{
  "n_head": 4,
  "head_dim": 64,
  "norm_eps": 1e-06,
  "rope_base": 593000.0,
  "qk_norm": true,
  "init_std_up": 0.0404,
  "init_std_down": 0.0043,
  "lr_mult_up": 0.636,
  "final_lr_fraction": 0.0,
  "doc_mask": true
}
Each number is 50 + 15 x the weight over its row's rms, rounded and kept within 0 to 99. Layers, rows and columns count from 0. The size before them is the row's rms in percent of the matrix's.

# gate: layer 4 MLP gate, 704x256, rms 0.0922, rows 67-73, columns 128-191
# up: layer 4 MLP up, 704x256, rms 0.0924, rows 67-73, columns 128-191
# down: layer 4 MLP down (transposed), 704x256, rms 0.135, rows 67-73, columns 128-191
gate67 100:45 55 46 37 59 71 55 61 50 36 35 25 46 38 64 52 34 72 80 33 75 48 28 45 36 67 53 48 32 42 71 42 45 49 56 45 68 55 56 86 39 58 58 55 49 64 55 72 51 23 45 55 48 50 65 65 42 42 56 35 46 55 68 61
up67 099:48 42 40 29 42 52 64 58 69 37 68 27 36 31 69 61 49 64 50 53 66 55 88 45 57 34 41 59 36 48 38 19 53 53 72 51 55 36 59 47 60 31 64 48 26 54 42 66 56 34 56 38 19 75 48 57 66 40 34 48 23 31 49 32
down67 099:55 47 59 46 35 14 60 41 50 48 82 78 66 78 58 22 61 59 43 75 53 44 35 31 41 55 63 34 53 47 19 22 45 78 30 36 51 55 68 54 42 30 62 17 31 39 47 90 47 59 47 44 37 44 46 40 52 63 36 54 22 74 28 51
gate68 104:93 57 49 50 49 68 55 37 27 29 29 73 49 62 37 46 34 56 50 38 44 43 78 33 29 41 68 57 57 26 41 54 35 62 54 72 65 60 48 73 48 47 44 46 43 67 40 49 51 50 48 45 56 41 57 63 40 55 58 50 63 33 47 40
up68 104:43 59 79 54 42 68 64 74 52 31 45 33 17 55 27 61 63 35 84 39 50 44 79 64 40 69 32 50 71 36 50 27 25 41 42 63 70 27 56 65 13 23 40 43 35 54 56 54 51 55 53 20 57 64 39 79 38 38 72 60 70 38 51 66
down68 105:65 52 52 42 48 30 68 39 42 62 33 65 30 73 62 52 57 54 42 64 70 38 59 34 55 20 52 49 39 47 00 40 44 38 35 42 61 44 43 28 39 42 29 57 50 47 52 44 47 48 43 43 37 60 40 65 69 38 56 48 62 53 54 13
gate69 107:65 50 61 62 41 68 49 41 44 11 57 39 35 63 45 73 47 45 57 08 44 50 31 48 49 41 56 49 77 53 84 27 52 52 36 24 48 80 29 52 29 67 37 34 46 33 54 31 52 60 28 54 71 75 46 36 50 13 64 65 63 56 59 55
up69 102:42 25 30 61 68 77 49 35 23 68 65 31 41 57 36 65 43 62 42 63 32 51 37 41 84 34 72 46 53 46 51 54 17 49 81 46 73 57 34 49 31 65 85 49 42 17 36 20 36 45 48 51 49 38 57 63 88 45 64 62 74 43 62 47
down69 101:44 43 56 35 47 97 70 57 33 38 69 45 69 28 47 38 36 76 32 63 67 24 45 50 28 51 48 60 63 61 00 46 47 43 56 39 59 37 61 50 37 73 66 65 67 31 49 33 44 27 20 50 54 46 44 52 73 29 43 45 47 46 41 49
gate70 097:47 38 39 61 57 41 34 53 66 49 56 54 75 58 34 45 49 49 37 41 56 76 63 46 65 56 64 57 52 68 69 26 49 80 32 38 70 69 49 19 47 56 56 30 48 52 27 43 31 62 42 16 47 77 36 51 17 48 56 61 70 36 48 46
up70 100:83 57 55 52 49 83 39 34 36 71 71 43 39 45 54 57 33 65 58 47 30 42 31 35 18 37 59 58 52 60 48 38 45 77 38 37 43 35 42 43 24 49 41 45 41 83 53 49 42 63 54 38 57 58 23 41 55 62 34 62 79 36 45 54
down70 098:48 35 38 69 64 49 81 61 44 54 58 28 56 53 49 30 66 48 51 33 34 54 49 54 54 54 22 86 39 55 00 49 75 61 45 46 70 02 51 35 37 88 59 48 38 51 51 45 40 78 45 43 41 47 45 63 37 25 27 77 68 40 48 48
gate71 098:41 81 46 49 54 23 52 47 44 39 35 62 51 78 60 46 24 49 28 45 52 33 56 45 63 56 74 45 45 59 55 51 62 59 44 40 65 54 56 42 28 46 83 63 56 49 46 50 36 29 75 45 46 40 44 24 34 23 41 51 57 14 67 40
up71 100:48 61 54 58 34 48 55 70 15 48 47 49 44 43 50 43 00 49 23 56 59 42 36 56 69 59 42 68 85 50 49 53 30 60 44 26 55 50 39 41 71 53 44 27 70 60 70 60 51 16 59 38 51 41 67 78 40 75 48 40 34 73 42 38
down71 098:56 47 56 70 59 72 61 64 38 53 38 59 31 28 77 60 55 64 40 57 53 34 71 56 40 73 84 29 86 47 61 59 29 39 66 67 63 51 61 33 32 60 71 68 60 27 35 59 40 45 62 41 56 53 61 72 37 46 57 36 37 61 64 79
gate72 104:64 47 63 74 58 23 46 27 42 52 38 58 26 26 51 43 58 66 55 49 38 58 47 46 76 60 53 73 34 33 75 26 52 67 74 35 44 71 75 60 49 48 54 12 37 60 29 36 50 44 66 49 62 22 92 63 38 64 57 55 58 45 35 55
up72 105:62 42 52 52 63 42 36 42 39 38 45 45 27 32 45 34 64 45 38 53 44 68 39 58 69 49 44 56 20 67 59 29 63 86 38 13 42 63 66 42 58 57 25 35 57 75 28 58 50 31 45 41 55 14 41 52 70 62 60 59 56 39 74 49
down72 103:72 42 48 50 46 56 63 55 63 55 62 51 70 54 58 39 47 67 46 45 47 47 41 38 35 66 38 53 66 46 00 46 85 17 50 42 34 36 42 49 27 56 49 84 47 64 63 57 58 58 63 66 35 42 52 46 34 69 46 59 52 38 75 34
gate73 106:56 55 43 33 34 43 32 37 31 43 43 29 55 51 25 56 60 44 40 59 70 44 52 66 42 56 25 26 42 39 59 69 46 19 58 58 42 34 52 65 62 46 40 47 50 32 53 48 68 49 65 76 45 56 41 77 36 58 59 34 60 73 56 39
up73 101:26 11 50 57 56 41 65 39 79 52 34 41 16 09 71 61 86 38 47 77 46 50 43 50 28 37 71 74 64 54 35 64 29 48 52 44 61 44 32 44 28 66 41 44 29 60 55 37 62 47 45 52 38 57 69 63 48 45 25 50 56 32 58 69
down73 102:69 54 53 47 30 33 58 61 93 45 42 35 42 43 61 51 41 42 41 60 46 58 47 59 43 75 54 62 59 28 09 62 66 54 47 46 55 61 46 44 48 68 32 60 42 63 74 32 43 48 51 23 68 33 31 39 53 66 69 42 80 38 57 44